Part of a small language model's weights.
Training: 873M tokens, 9287 steps.
Each number is 128 + 32 x the weight over its row's rms, rounded and kept within 0 to 255. Layers, rows and columns count from 0. Numbers have three digits each. The size before them is the row's rms in percent of the matrix's.

# layer 5 attention query, 192x192, rms 0.0634, rows 0-63, columns 96-191
078:093077197131056132150145108139142196125127142167116143083177093063183112149131094146198082152106110136086165124154172078095168132187122074134122170142155123109104133117162072117160159132129188055160093105179110162079095106109146087169080103137103131169127135115138124135129110140098126147
101:093122182114049128157127121129116161100099063105047149116164100047141144135136126156129134103133144090107150112181145108117130153138095108119132132150166144187172122143180034147154149171152185126158143078157138139120132084110149113131084085150118145146116126133135115134134129081166022175
081:175158082136186126081133124129117155082053122134133143159156113102098086139139123103156154144159189137141152151112082158110086111102120164182123163102099112104160141131155162061153108115103135204159161144076155094153116193069122122180219150049134133120177091140117191136166131149105120071
088:148076121140193121146144112106134146101133118163136123125067127206156146158121124068147136155124100204146172135137082119192077093129116105128162127157114135071102110129127130117171084074125060126133125130180181154128141171146049109164123151165172129135151172125097149102102100127095142063
110:137098184158083116111144084127116124104102155126113166123161113074098158100135082163108176153151111144152154126195130174198116130137113087115176155087095087081153115107142084134107121129163157086075138118120130108104117144146145098140138108108167145135080083147127184149133185099158151131
095:115145130181137132118150139142135148101107123168122116121156131231075127171160065056200139131109127155117150191127120154101133176109162052191157147123093096115083096138119146117158139071109131137156127132158143107161127130090107171074108135094062097140155094127165147096097159186092123118
091:103068137165158086194134158142161199155119140061108131165191135165122103154150109082178102079143116151122111161142075155107189147106082099133138096190147083125074135160165178136123094151123133097160134154185168101163113087136119135072110063150117176144152140102127104187102139189175136119
092:140129148105210138131104153118135088139097176107137169140125131199130124137161123137163160124159148186128123165145129091143057135120189124102127128068139108094088099134121163103158124107113020111138174108070155130112129093121077092160120129137120125116149124124158089164090114151146171147
100:170101166148190144122172112092111138102177126191094138119179126150146105152142170125111154104136113116134125157060154179138116174107103121112153122106075152141129153133145076065159103115169070105103153156083139179118160082138143142088157131147052115064176108153139148136153136170145110077
114:133140067109076143103159132079084110149120079112130153124167156114178142142094100033113156157071110093139064117101188091121129127091143141075116135158157107147113048058129050095157160125154145120166127090097102112161159124139152136133133170109215167126136147131137091147190101118158106180
098:162169094152175155111170080160084110121166121155138107091114095144171131166125186069153124116115153155115134130093147130144096173082161123168141125078070118123085134133139103118152128104143128128148110075153155127140095130104100084107143108172138120108154092144146178163169157133145119097
106:138177101171093090094113164084054138159031153153171113146112124119110064114137165146091126111159129033173118116160146137129123180094126131108103128118110160080139081077165111186115144197076167143140202128145095127125168125112097118160092113162170171114094151159110115120068162107118146120
115:109129140146129116121098203131057132097103090066109157118093177135113088126171102138155162084151146155155139112191103103104168144066134207059171134189130203101122173132157113109066132120134189130112173140126160177104130189143087110145088143157107133138123131121059078162118112172137138149
097:130103147090123136131149092154132113149141162112135087144144130099180167143054152161118081112135057112111126096105129125154133134207102128137100113072139124120057167078144168091163134171061088111101058132104107049161124104160104140125159145079133132109091192171183130166155134115124120166
103:096123108133075162131113153110121139138134116130141080141163152171090147132064091172108096154093056097153093140171189146111145146217139142159122085114196236098137128125134126067123098093129125109113126115060127156128151138127097148119086165156136111059059210086142095084134120109196092121
135:158117104188135184113107105130104192086154110164087193123153118114118068088098130100098122125175110097125143155139121152124129103117117121098077129121149137151097076132147117105159117100182149139155065120127084119137076128080090073066166127122163111126175115079142162160182168119179156146
107:137114136112145175106164132114136156169119174162109103162129102155132104090116148069118142105137099115116124147150127100121094078106115170131114112120162101121060119144099207174109189147092111108116099118153106106149115179119145131137155128055104119139184081157162161150185181170128118189
124:156090101171124174166120119166127159053148095109139084135118116136107132126118120148124148112144176098141156116153103083128163116085140100166110206096100149129076203079109106157147119142086202133148134159106091144140095085143138169109168129172153129176080138114105101074123112125138149136
137:125127159127095137120099060160177111124139115175144138091132101081126140094115106156096043179139082117132131121106103126192176118143102141103139136122149115151077119154149077150125135148081063158120072109136109114142048117162171134141172103092108091105047116152157099177133168130102136052
137:137135156186115091098067051111157078123107125175150113183087129117097100122097136155114122089136137132140185130117113139126046095136047141132142145152114130123078113108119128151167168138135145144159119109147167082136108103093119124092135111071218130190159131144096176161111160110146195176
127:119123109124133179116129150074159118108123147110151188111113142117156180066105073142158155208095090086126115118149131082157131068183121140154128099176160167138107174205156163092094167139141182161154172121158125128094083151127134197107095128121125069145065143065171120143084105078115137150
145:091120060140158037112155167111103128094143129125075146135141082142152120100143193114131117164125084174099114114053146173080124131164080116126134059183124130120162060158115165046072130137166101163124174095128119089137109142151099128141128119141129082071090093123123145205220134124132132081
142:142212092234120160117124141077136140084123132136156172081130130109108094122125136140142133126133109092137122067164087139172121133151113095127209216087119099136119123160095093087131100158093187113172137146164173173135107141109103130118127083144136104095139154169096138131091122106140140158
132:144139130134126114108108108157131092108108154122169147077120057092172178145152162148105185101175146100138118130139143112119119073164137206119131155107093042155082163080084117135148115185163131084175103131150157148094104153098196182065168119150112122116106095055126124119129166187084118082
131:195133153101155108097133131163128143115150099159118087113113101115159160134079093093149138165156082133156106138155093155119068057201122092187133155120136201077138109113110170153157180099102155096046139114067144124107116144075111139110146115109122107170126129145107117179171161168123159171
138:182114115092135105099100105168027140123150158141096179127125126089125137157126176135144082103101163081131088160148124089165148091117129170146145088145141188098105086067148111114110121172132045114109200061081161060181136081127123138139162168152094109141151113150166127138133201182140110162
134:074162136109113124141095124086085094170105149188181143087142102121111223172119152173123057100194140084143116113120171150173122162155185129108156141116087107183122095165125095141092143152175156109096143147104142136121157117106113104117199173087151113136134138133096150144132112089105121147
140:088114157099089054182147089117082119106119071127103149124137075203089145122113112173130092085145104086102093091130171189122114154119129116094114146130094117107084109141106154132102164078140108115105128183117134077151105150165120168146123095138204237103099105104080145080150111118128139082
138:139164061148163095092121140072097097133101119119148162106137096120116125106111084101144159095087147108131089111111106181142138148099212174057127131133155129215122144177170077075141091156074174103198158138102145170080116138084113073099149128155114142113092148163095121099126090173080064133
130:157100126134140116144111069130103109173110113128174133093104095099171127165134134130183138167134117122166111153143164068175107141145126129194140092141108122185140128088162101140143083093145159071134116092154128103176122097123199154130125099095200135102077056128095119136141125131193124144
147:159156080096153062093170084127170115162175149072123166087142171107201129061144102106151098110176129115126082142140114081121093124153109136145106133116118127141105090068165140143108231150139102187130125154153157078118118134121128076141126104161172125108135126204184082098108172144020117167
133:108067116139135150195129082112133144140102168138123163079197124201125126120115122047133147104080155102130139107102128139145133048103139073147171152123109150126201094151155177136072136139139145155132096159197164158192130125125106077097115100150086138101169112114105173162145105028112141159
104:167165072148178143087147116089120097135196148102167116128105071223127146141110154077175147159167117140129124147073168111131131123151160179118146106129092166070088160119118186108161114102067079179150132134123151094143138180093080121109116135103143163095134105130119122155085167177122147070
085:186114110198165147127177111131142122110147190085156146130105062231108137150089183063136119129195105137125100185153149056116168163181132124070155083153132125091140132141089133082190122151059087157130138116136196134132162157092110128115038081172121129080136132111097123124071137132113117127
089:076101167072085128141120171147082124149077110131054148125131122041154115110102155159112124099134159111087138110158135107113114130112108143110094105133149141203152112135117066144125178146209189111145157077139128155128142081115139159195120150152132119124115120142134112095212136097113073197
092:119209106092120146164113149148128107114124175132152146142040153171085119105156169144130170176130152162096135200115113124107092129102173136114089146087107119098107112119144231118127166111127083117080103154120102113160123125134096157170184119144127140137108076106130181121158151196043162089
089:131161064160086155118119115154111108141122090092144176144154123105138050153159119139158195124190119184140132125122105115092112123115104074077075112112102134086097141097141164064133109032135108131128093106121189121142046128153026105086135151109111116143201089111133131157102142165098144131
079:155138119109148078088134129137087164103087143082181168121129131134141070171169160119145122111162123132113102145132105122103119133113134107144156186095103078127121135083130182089130093106109076136123121138109122108135085147111114106136123165127124114091158155143094164091097144195106137090
099:177133056120132061105117108177087150084165127142116067142092124116145118140170165094114150121183157175123130117072089135094116142095183155175129139156078101164157170128112128067100138113133049165135115116148165190134096127127099135135089137134097169068145090122120138081153155150153079103
093:126148170145173165098149071115141155116133147144124131139157130126120094097130117174107128056091134105142130146123137170115145154116106154177113152108124135089153139157133159069056128125120128104071143171079087169117099118130169144069168107134124149153102106179110086078141153132153188133
097:156172164113166119152129156099152074144148132137116153124124146151114133099176117143169125173109156155129090138087125155164109133129111088171120198080096135133169055144112162127140102112071104137138115076173093131126139129170126144109123227091144136113114158105142146069051111159134117110
112:140096086120093080141100151099183104105161139137083152161080130131144132093119105114073106153105132152112072108129159095130173081170092156091127110127132161112166076106112139150095078108107114105086170128124115141127145145183112148168173175135133152149123216098157066160105090158143183131
100:114178155071165155110102143126113125190180059113131146146090150197090173134102150130128140148065185115110139165061143106135096097118139093186090119131071200143134078126138161117137089078128095165191109093133195116141157129080112119125113185136164180098175132133144098087154119148111119114
116:184115123163188126122109132123127078177139140115133130155065137170039148148162114160162154130123114168124103160094070132130150172128087151108158136085105062046089107186110160202072108138133146144127064094117151108167125201115139125148151071155100111108191103206071100166119205150165186131
110:096101022153108203103126145126153171091165149154109113155181089130095152153105123139097188107083131116141144174189127141141121152069091116198167106115148136081113164203128107134142163127129158142159099111119119137138109150119104148135181067171094083168110106109169100113176130126212147138
100:171180180058142055148140051084089157111130050096139175128108137083106098156106130091130136136171134184136141080111180140138068099139123147081171143148075076180138122057158110069164129100127122153153111165107121093150145101157083108091158153157165135102174107162146125132148113129079129125
113:106097152050103088160151146109120128166081094153110100221163180137118082166071088184126114129074112114143206136129119110115127152125106101159136132127111122089112102159114102125116123136089095130177082160118148158131147224142114158158139151093147131104093211176168084124100095147175086191
126:123121186102112126162081175130140106139118089168161145124167131129142095130124101161131096122139139089117138173137107107157080150126168170142101146175144166164157129117184094127112141108081105159121143197090181163129150135171138107127111154155118160078125068074169157118106119155103044204
108:157100151193111131166076118135125158141147107156225160102119082055120122155088155144154152041152143176108143131129151108140085127136131110107098135086158031176116159117091137139095160182087135139110106149107160091134107045167138066107175115160143137151131054172134186143159133128136140123
113:191182099147159113102124110103157131088114089103076128137188108102148107129157163116058106106179121013127123085109126160127064116121100160078136121131146145130140115116165080125169111113123184103160148132122112123145142137133085179070117068168143139106160138117134103125159136088095172168
132:121090146134126084119154091086108134138154188174144094141054145190077111136101091105181108175180160156104094144131135164129070075181103129179141111139114184118160118111118215102115144065137090137110138132081115116125177077087107120094091143135098165125127120113138134135175124178177091129
146:161122149141102117138088062150159117128102134087123092117106095140105182082154123113144142105197090147054146104110110170134141187132149151177115118158091103137098149133176162106240160118098147153085056100111092102138141160097071102084124091107134159181124142146170163145140149122120173142
134:106137157161128109124118171132135121124133072127087132165146076115127056174124097143120119106095142133072127113118092136126086128115103151137103195142153128126183134096105071064109119171149106157164132154123185153095151159138131134155057106124155189109154220127145112084134121108114087163
130:139126185189104144124103130149158152148102175156081129157139149197112169106074125053139155160089144163172124139097133117094132067133161137164135117095103075092059136101122144146085146093114127114160119126131134144185156163107168165170111078048130153121138151141131121046148208125066162166
141:117117144123135138124140102101077158149152144113131118098126113139164104113095129071094114165162057135161126186082112101156075152111161145102125147108123056138214143147186176158107141107148137097070115127101137123069151119165143105089151108131116120147115123115163147145178169152136071073
141:123119150121141074111120167169173090118120086084090108105163112100151165141142135140140114115110118184121150162176111157113057112118140144138100135151154127100148139091138074128074132122142174114097138205162165125141135077104127053189139120078143073122184160166134113134118085142129155113
155:131145166142123107183103064081153103131125076161194088090147177122041180106121116115157138155084105108153149098081112109142151110134147091146147122152127105166173127133104034131144123118129103134110134161173115240184098063125176104156105162144126063107155135103167145126103139102094137081
141:125127165141099166088085099122106109181097171156151134147171117183185158103113119097126112172089135143089106171129093118162058120132175126103157124096114115108117174189134083143135170056102107149205082141163097105081095067132114104068133166123132107140133108148135127150118118137155135093
142:131110126123128174120105156167132135072111142160133114131114071158084144107185131202085133145161132113140172133123102178153112117101157115063168182153118115109161161173132130134131160197138116138165119111105168093146119076111119093115117130119167135157064096132172056115122142111166179127
151:131124148144142100123058167148162199125133107161118121108164137096138186136117102137172102115078101144101137140126153134132102149128151102178147118118178105166166180155149058144135088137136133081157127121097111194170107158146162087076142153111118081116106091096110111125078158081139098085
147:120084128146170107135121086142134107099131111148094149091163104131170102160168088127128209119076192134166081080108150126098157121129149136082138171176122123121058141090088046131145132161084155124124136113092109176067127081117137162123130133150121138160107170131129171071096099122076198139
149:071168083091128118135138122151100140150092182119126178139214165131134114105099127149114080154129139149149115056133152077203007107142090150148140112099119166105072175138121152095111111127171118091104081097160135090141107104095068149093125115150184172185104175113144172147120114180137147088
140:047159132140112123141072138094158113174152094119093112101167106136184125139150142128132098157127217094173084150111088096111101093105143113099167064164083116111123091125128192174147102139049150105128128173146130098126142134115062090079094194127114108107131075103148094117134148175159091107
147:131111128145130123127116172199126088115113150102128127133099110130139093106114131124119121100096135136186163084126103166103126122128137125182129166156176116142171099143077137147113123164124094171092170163143112163189106081116153116162164133156098096081128116187090100089145090128129114089
# layer 5 attention key, 192x192, rms 0.0658, rows 0-63, columns 96-191
102:120132142109135091140124179147094119178062125088057097165143135065141180069153123096136168094095112124146128100155104173107131073116088137128061104175146167217138103169163079120090113105137209161106144163149133109119118144072070124124143172115154154138154159095101084122153140124105134144
090:126106152099100099130075157067155148138103076141119139105198162108100173092133142172122145094102102127130089123102100149156132067136107128138081141115127118189129155107181191110097118066153155154102135157122170110083096142106074125173150148101082145085112178114110118153085108127084155160
083:101117097160141169184127131144094079118188189159210117125102163161143101128128128172143089143153118116099140131120141086140101144111141112102132118113123078060128092146096147168176137132156021104103106098126070149148135094146146100099075160203120134142076056140134130123076150158114109177
082:161164113192126128127167131144100143123141131129159125154104075110154112163159122117109087161157126169063102159133171064108120157053173137143163110133124144051138142079104138086149078147060096109130133107089129071103105111085182127076103168175167152144133092134156092177149195128087147154
090:123115079054130102113098131156112088124129119084108118081074182144124101120188161145111125102100166083132112118128092131149136122139131200118136163131166177162169093150060132074144154119127157117083153159130115111178096161112084176211107156143079127140189154143073112130146108157158147137
089:144120122146111158101108119118124132133129129122125106138090168097153144132122130153068095076153145131100080095092134077140084134079071176030172117092100151095106132149094184113132081128089080150093151109136108099092144057128125123140104174133156155179120092131133093195140154184097136104
079:071162143129183172091078113119151116173132158083150171117079123113153139121153092176114103159141077149086150123122216107162081128089085104091113081105134141081174142091059181113128100141091102131125143108098132118099084144085110229139105115113155109160074097194145114123146130105124154091
103:083122080152160172126132134156113150139096159214114094168094136163142130137066134110093125147149136124113133138112169168078189195116107103084122113130136122063144137164094140115201069126083047153080123096097123182185117132161178148135141163142129056136159100185110128097180122158096152141
107:090153137153137188133124113124079095148180170118108134143181132075166141099109122109124089142164110131076166091124122082140066059105177102120167083137171022190107125053115153122121146112173151099160141154137107120087120166151149082107109106149156142115121109124120147169085130157092104150
101:133099150139169121160098099133140081165131146110067129113089102142116127174143124185069147125130121144214143071165128146222153109153134175106206178124118123163177185116129126072043135146133140163128150192128137124101092172133116136148098164155109084096164136161099148061129118106148142129
100:109159141147109172131115137105147171132177038101136116118140123078158109108138148136120128122185138135084091118072147101132090110123125103108160074140101077106115132087120187077086095104138103112183134128181100101124134115164155089089149116096166176105084161149144127114139149174097167106
113:143128104054114119129132093099149133104075099141141078118115150124115147158163138097098135150132126111064136104109139127204121090141126060137178178188157207154187199118166128117046157093133134127111131072227117152139093128171148141169134148140060148148155070113105120060122114167144152136
108:177074106088135079164112131110164132097086162121106135144091094120140156100104046147140079141140182102147170197190129160151195140193103107169137100106101185146184148148130162119126130144168127096081166150114105174137138163144142141154105085138133153091107098128083133121117126117064119095
114:083124118119027105135076138083138159099149083130061121126198113087157098143125107160083115127141110173080096126063118136153112141101153121193147082080088129123125128117100148101132126087127172126206160106184173137074149159096143108111158123093157118152153168144121180166170108129157129084
103:204068134095109135113116163175128084110143121147142106110057145126126137129186100159141149161116150155111140108146112094113183105124150118148129176131131151099069173161123123192119129160126163145137117165123104145150151119164165062145143100115064147138150146065175106116168147090147206151
127:087142166159128116168112151154128132139118116055158082144172128108119129148122185090098125170097147117157059117118108109120129136090076184174104107175154069167107133106109126099073110146136121063174160111153155148125105162144141068134115077129155139096088108212086175155100082098072089129
110:148096119094149161142091165122068130096133113172098137126113166125199150128158125149115095172140154111114119134121100084094143076131166098136151144127083158124052088066179173144145160165101166103135138141127088167121186106154159110111151147088163150141109158113107132145130120127180171085
118:116122108088115124093138075059098114092152067122127105038105099122186118102086148108099139138180081084131120132082118095187131160109092100133215128094131184143126057078121132122100130140128129147111153135108148107089157135161125106107122187119134144135097132164127177138093115150149106085
123:148133135084116151174192092120126121059098101165116139130120067085161175080067100119143140117137126119107129188163114141133137126150135104128132081106085104144070109106139150122199089100140096122154126188035136144103136129144128104111143094103166080150133060059136100118100135099176139084
142:115177065128113135151122067094063126062155129115103110150134115121200140110147222112119131137120148110133109114044107107127164106139101165132111099100106101150128107115117076131125151138106131127174141122181110191135094094183156087063164126151152135122083141105146110152140097121103107071
126:116170150138105136150164124124123145135198160120110141120062137102106156124095142176109136132126104182105144102156095120123179122137173101161094087205149120089071168156150160146198103085091126092148119167116081124136159136168164167117104093098132120195134091094100140119163082164134156149
131:107126115108121125100180184167175132114094127099082168140097035109112125136168152106116129142102110098102157116077134089103125172139148123147089150148139164147186188134097110119172136140116067167107140161093189137142104149137151115140165127103059100082121058120113090109211122094180100104
134:178129098103116102168150165115147148079147090150097166099097166102172124096182113117135117091155107059149119162163112104161166126132143075104137165109093165136116078050146083129137123176077161125132157160184136133113112117075154088149086111152154133123105101136092141126066165140053124128
131:104181126164130161157082108100175110155067124130121183078149109158145158126124139189150176180150089125111152139180128102137184096186132115100101094106127067187143149085127142165102134122120133091108115141141123099154106148088145162106118184156090101101120119102114078107161127131110124114
145:095160120135191163106126116177117133147194097125090094155138175127159110163129118110112108123147162096155066071152119140066112154141126127163121115099089126143166090121148238134153136086133101114131166130181103102122095092141116133101108188170127205093132149119160143155157081165190164168
140:202129061135143116091105136194130101123151095110087167107113180135166100145144175098191079106131129135132135135099093070128143110124125239162182105120153201145072133108126150114112096174115137155126119128093158100132101075081113101087197175144139177126104145154144125115143169094148067212
132:125128121121118124112105107123122163084084108143135102178102159112111150104189180110149078101146088161097103073118126175093135151094102091091142145095122076113123065134123103148080120152166134144123080109086102158169114133074086081148186188133144129119103158127110162172176117177123166099
139:169185137123126111186127162111109097129080123170129119139098146161142082113152110147141114053131173121108094124114180074090134108079138090093121126121105077128162106078098195157087132179153143133134085209106109134151088116152107149102122144121175221162153094140108139135096092108131085100
132:082157139149152122117091197189142116090093125135116149152116123160124096077136105171150121091145102138118151158074116081155147104168113109086166120073130153125104134155113171076050112120139083143153159073127101188094073091140041087160176147138148119100129157143081159132153146139154170057
134:102075098106116188164087136130146130114158123178091118086111121150127128123131148160168142173139089097102178176136118103110139169117156111127150095117098095062103147134048094132165082175094085118105061139125123108158155123148183154129109151074164156162142126133178112130120178141121162155
146:132159123155103088130135120126089125122105221134077113123119163096097125093135166175141119171166145149078119112133142145129095147140064126111150146076161133184113173154133176135148124113152073194130185116173134077153094099080132070122123076114179102155123125182187118112116134132061169135
132:108120094147147129110144171129144132170085155097163129119158155153159120111106082118146176066118094135149140093051071119163158120132176094132092172156133180079118152133131109163187145159144126150124122186145192152171083165125114110184094104171136145130197145157104084152159133162153118143
080:106067071179124126111139093120104121124082109208128122148145160120153048121102131171080135172142139145092166123154164147097131161117096098117101133106119111148107104135049134073078161217136102146104143086071157136131109104135192150103126124152185166184163141124125143103190091113087162111
086:132117164135104093149146120083155125126147104150118101125163207112172104136174116126119116136104175183066101125098154115105053116088087145134152151131126104138157138098154139126029115130159141121101122114109075110083154177127151140074129143101132100135148143169106141130158133136095171141
076:116126110126103143155084127068155089129122127119102136099159152095115123130125153107185175108149072132209122149116063157191135065160153157158081153171133147170135116138148125112095113068136150131149078142169127142156107133070092120153148110080060103096094178125112141146074082120132173179
094:098131128168168176109118116162099154127138099128171096141094155133114128139090115083146091146105134144139143136112161128125099133079123114081073093116147123116139108150110118177160048114100116112132135069132128191132119063156206077113095166137152160177154123095130123087080182164152133104
081:122140149109113152141092126128138136048091142169168100141120176153097113054135124089123115166098102082123144152163171085108109061138121164153168122120095142102136095188111128145146065185100063166161202124067096148120185136150168192112092126150121138089068098170092072103137135127023100134
083:150095156181089176155086155153105075100126142176105135103110110116152089118092114087160148144160169119074124140110081110148130145157130125132083098122162134075167123158129143132177118129113089144096151099141127170133178149153122077084133106163126129125117085104187140143072148131070067108
087:089138147179130189116169155108164184120080128116108166115164096110128115135114116148095072150158181170105164158127169094126087184090127122102093115089069093052092079194170141108115133103056093086113136110131115113075188048093157079091100113115122090165088155123115135130163175141111127145
100:157104091116121118110139150190150070152145129143123104086072147117122124172126091113134128124115192112134153128131144103113095169057144140085144177094166108100194145134083074151087110132186118154104153129142152096110119093101093122187044148175066131117166110074163134100135113112200155124
102:134092068136181149080165162145092146152132161170118078116147134166087132183125177147119101132101163086086158131129214150141193158092114110147148126159144127114103179110106098163127127138130101134081121126065123160133087098140169128162089081148076137152158080154104112155107133038087107138
085:150138110102187162072141099152124110113121170124120128160076138112143106104137125119145110147137136154184137126176239188181149192118123167125187144091128151110113185128096093073132148179097109163125164141119164083134073092098116087141069112102141136131122074094143159106150137099107128115
099:101142130131122106147166062060170118065134128156113071101173140123122159172140141112103164103104108062105144166119177140134164147136151111114102149154192181159127174125179106177131120104185133123121135140123125175122107147165132125156118104135069172153107075088095109138076088127168159155
101:116137152111117179146103105072076158075079174117114141111126120126159097106159110109135071118119146144167109133156145141091120170104127153113196072119096209106134114105064166104185137182113132131127122056097091118120114100118112169147100150181161130142094116138152130140190105120126135091
106:142136176114126136118170153118129116110210062103125103109117089147125136133095103078136090061201133132095155142070087079132076165105156136106095099098123116159085076112158100092092129096122151116059125174191130100042138122159137067092131187090149124183096167154128120153126138117152132106
113:179115175141120183064145148137081096172180114159162123054105132104125111128128079086120084172107126181128140101066083089124090170110138191135161144126124140104089134148134104125110144124151128125055152153139132128131155132185113075037111188139120145131159175101166144194194180107129134064
092:170092108129178171140151187081101162100076144150122126129131116059146165062133094116132100159181135132139075152176118066102174151126090136131084073121187131129159157112139164081138105153112134089100140142109094102092118077105136113103113131106130136139102087158123160164109110130050140120
128:105105149129169149098104123151059094145119137174131115162129168163111118100109172108075121070089164128173167132115160119115146138138134196108103194119100161076121130148162122151106160097169100163067136074107128124179160133160095174133114178127130142148132148108105153110141163183197161121
099:086146134159121147161098132101083129160132147201095155153152135059156158060151119129158100137171164083079094141104129123095063128157180158080105073091066103136135093108143161099180139162132180125135112143141082082119146065092076151093153133059162100094148110130134074146129177087122141150
116:131140099092108138111124126132135138119152116186154137120113073071137118113137081155096101139177111096133128141112096112131158127109173106131183147117095146163059093079101112156145176155100193116141049155161120067120115125142124149170124096135161098116132145167054143145159131153132148076
140:131103095138103149108095120123149102149089185146105137146125063125112175121078143160154119108156141133124117142162164183148139113133112074105169123103193145121105189177078142110120160133173103185138130130100152118196082144187162153187153160100091091112135132108128115100113137137132164124
133:111152182183127123118095125105113091172082117136090088106163146132119088109073093118047122111135164077080063108168150090118123111147118158112118074092109133117128143160158153170160135118126137157144192135146097125084165111131127192080109182073148112088145142122124100119130146137134132210
138:128157130154103114135174232071089092118099125109065177114135136082196094079188148091141092154171104110112100133124119114137079112120104097149181162156123120133121134132208151106118169083132160116158132129155148165111116124101152095084098119103145088109151143135122122128202145111117121116
137:105169097170140101105163104131073123117122115178128169167164133157086114126182130160092181097063169125159119074122140124062124144091210162197133148177121091096129113133114191086076103117148090154145088077184152099182068110125165119150159056099166163145149153121123101109172141140085156107
134:081158072127083126148150222079162119142070148098191146144094141173144074101177075137171129136128117139149150150177136109104139057137104147137157154198145154095137104163119132167096143176162157138133093072158073131150102126079142142110073087172119102154111140087102089080090131119079149133
145:172100117182091147095154150154106030043117193120099110121134123069169113108144107152153127121107162149121102199113160162163146142127167129152124134099090152120125131049086120148123137098184083058147108151119174161112137109136186068174122143148081102138103121119161028137098077184124180125
140:110089165111122126149140089096134158098141191157206093100132078143130148099119134133141118169142133144126176108118118072097113119138103066146124127134114111153121168171084146103169133153097158149163148122172126138141162076148160113151132107082132097142121089125126136181215169129132144084
139:177084109110108104074143112210128133077115145148086151205137080194136179142121160171074136125142169149117137135153117120156091145136159098114076100069145147111151132135116152119140128140097116111109087091127115121117169094165160211172137137135176173124122105128157137128113143145168169097
148:051120129084090106144108138106121121153138112140109122095141103056165152118143151199107105082083123101118120115143099135178149102161133160117181121135120128098134107132138114143088110156162103097213090109201139078107144138180112135114089154102217123071121097157161106116089112164163089154
157:142070152131171154098106145130150144171161156158109221150113076147182151136127099142130155161147137161132197146145090132156125114127184075067120136069112131104099104102166113190191127188094111084137154160116107103180138201139131098096134128100113092170096119164086100106142139179132106109
142:098053141069116159090162149154121157051092091096087075124092114116131204107141085119128140081116142112185115168152105131048176140126127128121140116126102114141066122056120098095108142099119166124168135134143057184118103128108127124119137149135167125106163098128110144033103134153085154111
145:077105058112127086148130072143136151151078130164146154152206189142178097136110175065113170160152152119108132123133172102152161059132122174157120121136137185137193127145171110102158095140093076133076124130094147187127083083110079131013130062205118138125117129109153143169131065134140202113
141:120114119178147085126079088143110089152216145093127113119098093113085115143190133143114135102117140129154070136203096101057150089098107110159120122139132170124174125142156144154087127142056069141103114142118147121103166105147124164135097195138078077130108163106194173168142076127098123116
148:069126169177171146098156170156124134078173162105107166113161149113137164138080133114163080088149159110178141152113144130119077082155139144130140119092166092076119111078132086149086133102142104112108158105140090130147132125094100077123172152149106094089147154121108074127166136105108132170
# layer 5 attention value, 192x192, rms 0.0411, rows 0-8, columns 96-191
111:085205079176101148095149152135129118154199157106198122084139129136121088166126129135093093150113135138112170138145138101086158107114147132207136084141164190121122119093178088080160175116119141139116191121095138081134129136120126092115141159147148103118138097137070131121069119128135165148
109:178118130083112181149122077087150125090172137176142113061171168107148104065106159090103161153154095132106140121195100189153135122097147118155099130081156158121111165134171123140152138168114098083115129122163106130081105146158128190101116093098067131149095133152161116115101139098168175182
110:079134087149165112164115154135143089141128084168223100094162134134109169128173130105155121135100154147100152082101117108127123161181181114161122136171121124059100104115152105133099141189103086142196109171120135093152111109129113040173129157166160098104159087071163111192097065143136130153
116:117132125184135153136153106103094157150086123103137141115122126168114119149143108118064092148168100178174123117142047138151152135165113095138113120141134144063091091150155113084121109122109128141101087180097114176145109118144101048121129095090143167140102167067126144119081092089114132196
115:162164140090114186144145071164112078138105165135146127096163177124135125060167063142114146102122121152111151226093144165078140128112148081142115159162165072077083115157107154145179073133145111119149132160087138129120087110123144096132191186121165120152118139109143158152164121137151138128
112:153111129137125064104131144108165144143075147146123061165124151135137132099118142127184131116143115042130097142162089103132112149101159095149191185061077138107101122152129161062079124188108096133093155160150119164117099142099132119152095113097131143126103166152200145114157143117194186138
108:164133055159159118089112086132111154159144161083175154098102131132132135101135182085133110097158129117122130194141075150087145117129142151094106167112145164084189102133188123180190140105118157148169094115161128105112146168123113150118106128140127133124142161120094113109072116097157124141
106:148129155087143169153110169158093192154100096118100132120142138164110107145089092199121163119118105127072112146179124105211116138077063096092121111073087132152140129115080143121117149156096090159073104123103104108149122094097147120074113103134138200123155146108145122089132120090144112086
110:128133080094147128125148153148088125163111113117101131168203150184135129143118148115135174085111070154104142128130108153123100106143127117201131087146113136068097097080150091118103110069168082148190150071131145117112172185169095129172146148077091133103184136082116159173113139134137132075
# layer 5 attention output (transposed), 192x192, rms 0.154, rows 0-7, columns 96-191
107:118138204152155117188108184138170154095084160098096071135128167144163122101077135124150145113114144084124122152103063085117169136156105181114168170093165123166077138138197138142159116138156077138072145152139149195099138119121123096080168123110064105092144108149161147135135141119123126200
110:150125170050110133147123157177164078118125106113141124085119172084097079112130089116141160117113118112140150118168123147136122123097089095144128141107164192080085156116130097154158128096096102124141169107181164169077100187177071147159086156160106182158149160109179162121107144194092182125
104:110118129161145106121157167119111139092146142107175109164152153040150103158093152132144137113148094145085125177186149162122143123136141202096148094145132134094164051162127123139085180150102147110118063122165105143119138189113168084103181129110102075177129159129118110080123127155166097130
112:084093158110075090131148132110131151142109142135164080142095164154128121133134123105146212126134104116119132147161106085180071102047132137164170133165123151074075134123150129154158084128176166129130128064143148104118168106146122135091123143089149105126109115134121161173112129143137131107
113:123152098118090153111129023120160136087093163144167109115064184193125104106086123161142066138143109172137120119126158178126178144108177142131133152116182083120117148156080119124145071155088129121098124084146160111156121112186159159146148123149165150174093107120110076156109140165131113182
116:118132083133013120078173097079208064199132135171109181068133162088140154082135106117127090102081116053100112128181147154090115119131108172103111078116143098160143096142128106154136086149112134117163147143079133119136098146135170123177134169105156127134133117087138161112093126156101145141
104:181115105138141109200152125095137139203129136177143113151100139108143135114116179155124155048101108110177135095178097115125119106085144096090144142110129135076043181131165096198174137113156151143163155111133134132116112106161153166158096166149163081134114103126113159123160158208144131083
101:173056140045153130100120122145135131174161060136123181101163155180168128173175087126129178149150119142137126123116112133154169049125116122158117153177097147143107095128151047162125142110152114082118113134085130103136108164133201114186109099068185140085159141167115104105136140130120151119